python train.py --num_hidden_layers=12 --hidden_size=256 --num_attention_heads=6 --num_key_value_heads=1 --head_dim=64 --intermediate_size=512 --vocab_size=512 --hidden_act="swiglu" --norm="rmsnorm" --norm_place="pre" --norm_eps=1e-05 --positions="rope" --rope_theta=10000.0 --rope_fraction=0.75 --qk_norm=false --attn_scale=0.125 --bias="qkv" --tie_word_embeddings=true --parallel_block=false --init="trunc" --init_std_qkv=0.0333 --init_std_o=0.0414 --init_std_up=0.0477 --init_std_down=0.0477 --optimizer="soap_variant" --learning_rate=0.00359 --weight_decay=0.0 --lr_head=0.00735 --max_grad_norm=1.0 --warmup_steps=200 --schedule="wsd" --decay_fraction=1.0 --decay_shape="linear" --final_lr_fraction=0.02 --batch_tokens=[32768, 65536, 98304] --max_seq_len=1024 --doc_mask=true --train_tokens=239200000 --max_steps=4114 --dataset="wikipedia_en"
Each number is 500 + 50 x the weight over its row's rms, rounded and kept within 0 to 999. Layers, rows and columns count from 0. Numbers have three digits each. The size before them is the row's rms in percent of the matrix's.

# layer 7 MLP gate, 512x256, rms 0.0477, rows 350-366, columns 0-127
092:515511541549490496423503478443461422531611406488481545415502501580448592479549479493424432511459490447589475513413406514499467582553505560576545532485595394625513492487513451409586582396542567475459478469473470540483466531523492471509501603480487492536490542478508493501433530456558466474493519559551458603487454515499510486506442474570466553524550550563487450483432480477463513526538
104:482580509539468516545453514571423515465439538539496651572514527459469421472514458656494592567525504523503542508406571546540459505436511426480506531524550505436469498591471519478520467540549596468559476571474484555532509551426435516496528418568470475521508534462500544517479470455530590449496404567542443569480539476547474454467509460488562569416465442475536505554419496488540509537422
104:538430543512459612490500461518535475469502490546520454517572424528535400457516518527561510579511577449470461540472419490488549545512487435511562467468412513590564517412536433550502423465499463571496504523530443481445433548513489540550506428598474538473428598513462474492454510515401529438497407596518445601508424549459509476491526438419516556572482536533526580506503431491486582429567
095:443528519389464529516534439584497485527440637418476503624526461530427454558468417511512528505494526446443459560566512488408472630417514379477515503489570498463480487515501462444461580535561541493548454504430436415528576553592442509547602535457535452453507522555449464454441509314431529454480362480421458524422475563487495464572537519422537537518570501517523534490428570576523542536421
098:409425592521411444506481562446541513543515552427481542517487570457571510585568493539513490529517484530458565556526576464548505512546485586534532493410554472443555494483578563507504474493558582519454472531502530485489481470520454422484401402415469448458523500523459537481485551434409573530418506510440508515500403493533474525524434469484512595499511430522489424526475564483450561533450
104:515515422452505435442478501549557378520389561428540478545430473511597556522427512540575514518492480514542483531487534498576533498497537473615474402508470515433569440493537442570448632592519560474508498513490506527399555521476484441480511433515456561506498546442435558533523379490483495386474575474432428453472550544526482500537481516519555505557558483499364523472565521479462485439535
100:502552548476512585490514376503497489460448549504482497505439519503407465499500440467517535530521466473546562508532500473452407477486574523547630490422500395474476361614531519521492497582545509493520420525516458560587461426474508563489546439440414594474527440482576519469486548415536517513464552560405425568539465525546513457500547423509509462443495499543553538596529489517514496598496
100:578438532422501531481528482541523422563414558541461467500481456549485549505520478563414526477470562446446575521434492536484485552522523422531464456512385518541503518494488424469497588528480522451460532529472491550421610493487472471460490498500511505583473497554442548559616533476506473504496552496400554499471521610558513473532488465559520442612517484580528467468403463486520511461516
104:486640535487424585599462520527474597570523448498521420459561594531519487497501494467484530464568521476474538558511527512530531554561459473538473433516525473551441520460464423371423537551493496493535440461509539481554538509479435473596470432448487545510443561563474508413533573500529441581555532467511482528572449507524465486497544522544501528578457484470571551529535539511497525519483
093:522470510436509397523530520492505483531522537556559472450542440480504462417457499513500589556507506491430471479450502382566545516591515519554514466526454455510523439587531451390459536535620499455510421522539428494466433496543512551527541523505484499433535570479469497490573488527510527490459505518515569529492454453555446400600604514524511485435447504463537528468531493602535461456443
101:409528489571551563473481520498488586553485530534519483509498592512504564512391513483598412540537525546432510542550536496460490475500404389572516642552484502476532514425497544514537562517461512524422490436534510446498520513497567574595551391419502487530604523556525406583458550489579424472489483485454474489497560485526452499477508453471528499559528467486542557581432524482475575445491
101:476476549462447466502609564465441461474506491403474461436525502490486573553449441483461589486510448354469464486538474402523518525453458529442512494500512564605526586447488514442463473414513558548520445546472495624575487571482509546436471502557512413560570502428474566560511512376631445494426542457525528472419510512552513524570457510475531590426477490541456517442572525515456478536536
101:464395400501537442467463453437552514451580521489496493501476474406502541591412537430441473448549473495653507606495510563566475471469437499587483494413558485554539483621538453460508506464506479420435419522484438529554522473575508501535438607511422514583452423552548648433521495547534484566431487503481609591460445474490523603480433524602502469559535451548550527424524519534525469498450
097:525613469544580575505461522459423532502409505449594501424406458552550412466521496552474510548510489530527442574513580523478507492511480424447417476499425478422522506520578493550494501569551519440504476498556464428533490439501571559532525627530498608499404401470510474453498421446534480485490531434481550484430434471489444591466525494562556456482541506475551525454508525552596477454552
098:504516497508518483447418546507473505507517512487529509477508520569455484505584502521464545437488490555494538480445464555482436530364507436582483500534493499683460498559535541510506459539604567540492546483483445496481539499454509556508563539506507577530515424518525425493409550468489479499380479580422448472519552488498548590586476450482550586545508502441440458554566610515475449455540
095:473501463511480546461509527530506482524510562477543517482529430513460459489523444438541482508548469543522469535548449411477529427491417459533436487532588451402487469500414431508495438515549471454482446513509482449536406527460391472482559502511519570551457595451387579500449578486479491421371538524495516505427533541577526575478538459574420457484437478589438459494522485510550490504412
101:471462390445501457483475549467532544456591451507569549417503475432528506550521516498534509461533488485543444546462531486515476555443489486512430516486446377529569479480572529499501536572466455379330551579495479498566428524537456489491575555434487468437476484533474450487565538554551473532496468500529487519470576554473462495564555466512433530509484531562527596542507474507524544559550
# layer 7 MLP up, 512x256, rms 0.0479, rows 350-366, columns 0-127
096:520396514433514469464461450495560505495571616644475518561522577658468465434496416517504538501510468548563470540511489591454555458528523542585542441455519505573476440481522570481494556540493589534501480451465459456571437421453522418507521576471489568479536503535502549460450494593506455483449556495465641417536516551535605442428520485516466504536470514524520633481533497476479523563538
099:526545523524454479514512599505516532461508448591390432445481441569480465419494603546532407590503470481564497554501427528536503461522483490544479512565462462503507514567534441545548454523498496405502515452516474506460543517502459511483512512523357493521535464524440486640403530555535503415448480480492500549474508460602544430603502469501553532460442541423536523474426423471537467523558
098:494570485502468532509481415508423561561466469441425415510484424419445460434543531483472566589396385489478575440442529588508490541462518535573529475501566590461470499566473442445515491503502517469468408584483467465464564483491495502470485478504519519536508419541558534542511445465477550570548486495546535510420460517534414497514500573433470472430404528490482507537507610515462451483469
098:524604548491557490465577518500553548581566439457524518437610540479455441521499512518592566414435548526507490648370461522471490517522554491535474453523540450610557522496555392461501484498589488523524464459594461508483537494456510588521496566421501447502473523541508468468483490465511510499534469458487498464526509501464523482437482523464531498469445520559467428565482438532462513509533
098:464597466430532544516453443505496556582476507467456542550511425541550436565479604412466572407412535525546568509430435459485476526408500479555446458559506508497475473454572451440495503469498480432480452433559473456562529513467461557493515484514547415460517574430409556494422512496544474469566456528531472483493617482493500528494645544487438519509516513516446489489492536509579460495422
103:535549499578541421552490525484551517491592365456557532506487482597528435505585428457504463441562437424417555539511495484556495521455429553472458473534561540438531528398541522489577457447490441454537533387486431602505492573531451474512473518516406527465471543480479519532474505510569589448492465432415499465451423508507461508521561490442435449430564499487472512431575486545454435602548
102:465519467472445496491645557564564468581485513382448501498514515436523557568512502455501480504518447552464456518559548549521435466428546583526520515456446518600493554489537521490484431519482483427565537527446492501589549406516564522442507450486502456540524479363536443506504472363496414482578351545575534527507456463452485546563548503425410428576504474437528593564490539545512444468412
107:472600411486496416476492457584499498501587492469507444496429559397450506466517438520541560588456469492523543552562620539484571478562463418496553520499507464529477514529412460447447493491432478428504414455431451510503521538522552418557486526559484461379504443501556589458505470445478516490513479426543449435414491366512490566520500463481512480516535577457463437554480494468450482429566
106:545426554451489441454526562469409522462546469502470488581498360407580474530411426560584421427460484481488448474458444505426473523476517534529493622505416555500485524547551498508531520546407548497576526520464525502499547515448423511529420587450524462447493558449569588529555453485460451581448508505550541471406493445515426465505497474510467548438510540494519528455506501534535499491366
096:544529514534523550484392462508463479522424513572486546449511459501638510473497503475478583438510468583476552510474545478493507546555477528456559463598473476443447497470571537463466516530434524532566389462482441439470558529508492568466456514457477504492535538366577512487541524503450516444455542563536471504443420501497538476530470452450602503492454523506431574529451466575484513536472
100:494506533440520471472489501459425417426445500518505465517507565447436489477605482449512478437481467542502425484458526436460494538527438540449559439465485513616495604536550466475521369495483566412442477454538519430488497491484461433472489417429446439487498493611493576402563517507557593519632531466456534478469497426500502613474554493502477429456511485548465583468504527621456520545539
099:570510467510533471423541480575533486550533497436567499491537496422489508480432433507489484519513511459434513476511591559465482511494489519407590624468486546488576415501482481546430457438544471530530520515446499500403488494578432429592468534457465509421474522596614556604509471483526522420497505447533401407540474495554461534486398508547521517402534479536497408516559462502477545486500
101:467479558496481424463425492500469459499448455454539546449488499530474465568579505394538520467523505598534567523476543411470544551503417501511475526493492545605520508458442540558574542473466359568469571404486504519404484462440433528481536396470547450522520539525585529531480463476506430494506412562358494461517449550536460464492449520457426550396545520438524480460549457534493438502500
095:547526467374458549409471559510516495537504497415424540470489481439519466484531585542438554519578477450538540529481480493472500592554471535553498550409608630430429490529553431533486525459438455487479556488501558605521521476592538405512469547546495509502495483654497551388511537499484461485456531528540456467562563412533620531390432497588554506482529450449584511549557540481471516611512
098:509487591607533420490427463440455524501592451451535469434460487544429531540486540529485500524526419486518500473566484494549496600444478481458443486574473505458375515568467557467476490566553530510365526425450533511522473498527441368491542558589535607523559414510490543471474580418537573511495484448492504484483545480392523513490458508486528511447475498506528485479439477517481434386561
095:549548565464490468579496526527483472406487590514543408474434540474481583513507532509517511499608448540522516498470449556553461486499552451523542539455587603480478503523513586523530498468482503570373574430490448543474400403502554585473507437494569532476494461489472489588604534451499522457506511563457594575470480461539449505539500442431495556443438499532510520517467576505474458491560
100:525533573538565492466627521442487451443513582505483499487628472491504465490419460420448495520522515431427585535446493536516474459460527638465487553489564581527525474566455395520498505525560535496485409485497627443427486450539436460418554473476566496470486575528474543426517576514467450548463458525414514526517426497569489514462582490413450592459573582514517625549549480477432551561553
# layer 7 MLP down (transposed), 512x256, rms 0.0477, rows 350-366, columns 0-127
094:560615449509538434581620511540468399544541421399557530407498488582493582501448500506462483504480456455493551428492585513472482546516472533502466544484622540430525434572527547443500518485569537503579609519560455449459524519451503497473453511518497419566528554504496472559435498449515537438482513513475430518460472545527478504508502528528539570493624509521448463523453413520506445569486
100:542497484454418541504504470458520484582483559474481405436460453539449505500498591493452551526504558513472531451456495570484492436461515522529535454562492519469385511422541502460461527464448462477514511380559606483587574473520462562514556479432555479502516528492514413443546446555389451428551541391524522459476495496415529520568504462580499528519521639492585523506523512520492397457542
103:541503515561477427408473491522468563455542497536493476453478504559577517515574525435463454501540544502451487470393490515481445466542500473494554507564432453470574545464570344528558438442446484504542566538515465417518509507463501530440612483478525513475453486524361473420482477447491464530448447525445574568552525530487469589527476496476407455528530538435598467476434536435464535483589
099:556437533374448503470558459622592517522449478517481594473411462511488498509557483460520426579481526478454552466435522542462414538497457500431466564522523463527475498470476490472471515599472475445449535484557586518421572528502502516491548559505399478506518506542566489504514511492551428484509458547501416435538435477571576473507511442586515371513494475512484492495531544393509513479426
102:490537572510447527455468539479430514495446591531553527558544378502432518478526469477468621542434482483551526540519497465439502392494450517400443432592490565438551511460514441441479456459579484535495591492506506463500434511520503434477478465483536514473606533386534613466542584548378516565434570571517528514443532509593548449487431498420425530457533375456455490428524510546459504507484
103:440461582471474571492543536525501357546491497379608570506454487468482477489530522493563456535512493532475440544550459577393435387433505512565555508583508482441537548528473482544555490404517562473425546435466412445500468471476522394584425513502468428432453501509445490412478513576476450530568513551475538474453478514493531481460466501527469502495478482611493453527550473572516547448545
106:472478501495463513462531541438511498476487581385509443517558555479416511579522499397406487573534469525440544594504463469487543505411532477524641513545495461492520497453430566519604489462523531461587459538477523525509494431534540537537459566530446504490469454571426537460479591456501524629527467506430461493441502533496632427556494512364515512483447515518417544452545554473439551452522
098:452541567477515556535531523445482432588489468507551504526448507582584639487471526456471547437529511506538501525485504536524501562558476499380391504525482481522516458425449468585529464486605525572494510546441581489585460570489503529530460454437558523549535446499517514466577512530540501509514477504436493478567533501521434387433546476495642550549559489561525508522458503586497539582444
105:444456549515560575477482491414440509457460456548465517595529514512458525556568448578456455460518553417517523574508472528492486529494497498594470487447548462488531544522497485448507504505556489438492428497483474579515453471445427503561497505575499430557458556454544504525548524562412394474552391482535491491471384526466464501470509588456498509508441471522550518501597557540461454566489
100:443502494522413548456510495539463559560472551522446428443544565458582553495520517488405534465499511504500456573373496471567462539503596450528576487560525484563466480554553542497493491490410522458511583395520523538548454542469504508469454461563449496442424500538488570498501431538505437480553437632432443530406513520451508476447506555333555467553482494530507454527458464515478501566436
102:540495507450501565464469483578531531537412531467503493516408465487546536506416591459573479546454486459602508507510593460386487529495590457585439462510548375445512482545489461503549520468540572596503619439480497533475449538517515477394424580482484540504447479458420525548446537460515477496414444376498456555489555487478457569479529479544432510516490441516544516491579492393508563523528
101:438557519468571586520535477532457411452580422515569631472459560480467468447455501485644440543595520565500563443500434446443429508481525551477432551480557456456485519488531456459560432402421577528495438514574504389439529496455489504442465536548513472512518503516443559473533419519483562493561455597475446456502537539501529425492545547534452446555457515543394568508502568452534500446537
103:503618434510474515436449456438472476532464567500454456546493512470465490455511450413488539444493432546469442485560442467543576491492606450368548490514462523461509510469490589482416429495558509550502392515445524538428534504549535516526520610476495536465549391579509467547585488527543508501472512546523407461556552393464538505485541556638444507615473571494433542449500450490437533515458
100:589522573623468486599570496552487478517523515567510519492481517551464485542488570459464493519528451433524453442510601486511604485556525424511545425441447552492575511465512530486488551422439487408519411509486493485539477610435485482486585477532525457454474445413477476464484509438543618531527452533566549512468465524520539428607501526407535385523439489457398558454588560540464441461467
102:504537481514521524519496510534412493507536464585479486491525610517503569509445522480493534474554554497550546457441459429512460559579491490531437427339525478517527487577437470531508557443457534494519496514528496451487498536420381456561460439549601465527533533408561510479541516535517392484548473458426497472493420523479557521509518421423545531517526497457392438561491561459440547503480
098:416495469469431515409560531417452500409469481570474514509517515471406518519486519543559505498551598479492509449589531521533501576441547500453491456459509528461604592537481463500632458409543458481514444525530566519546472497526542450418564497601587513446406551500491507518481521438327511486564525539447458535528554425459497497530531502462471590500424423445479547508502545554422527576542
102:514491482528510408517449563499468413619460520496488608562477536626517504427484465461526597523529508600453470506547495450461554686447497486535502540530466452501465579428541502501495484473550548469514562526456520426478567585483564485484487480519578462434493571515511556550553488471543442549473547512519588461508520454468480411570461385493518483543455475504455469509461518499498385485535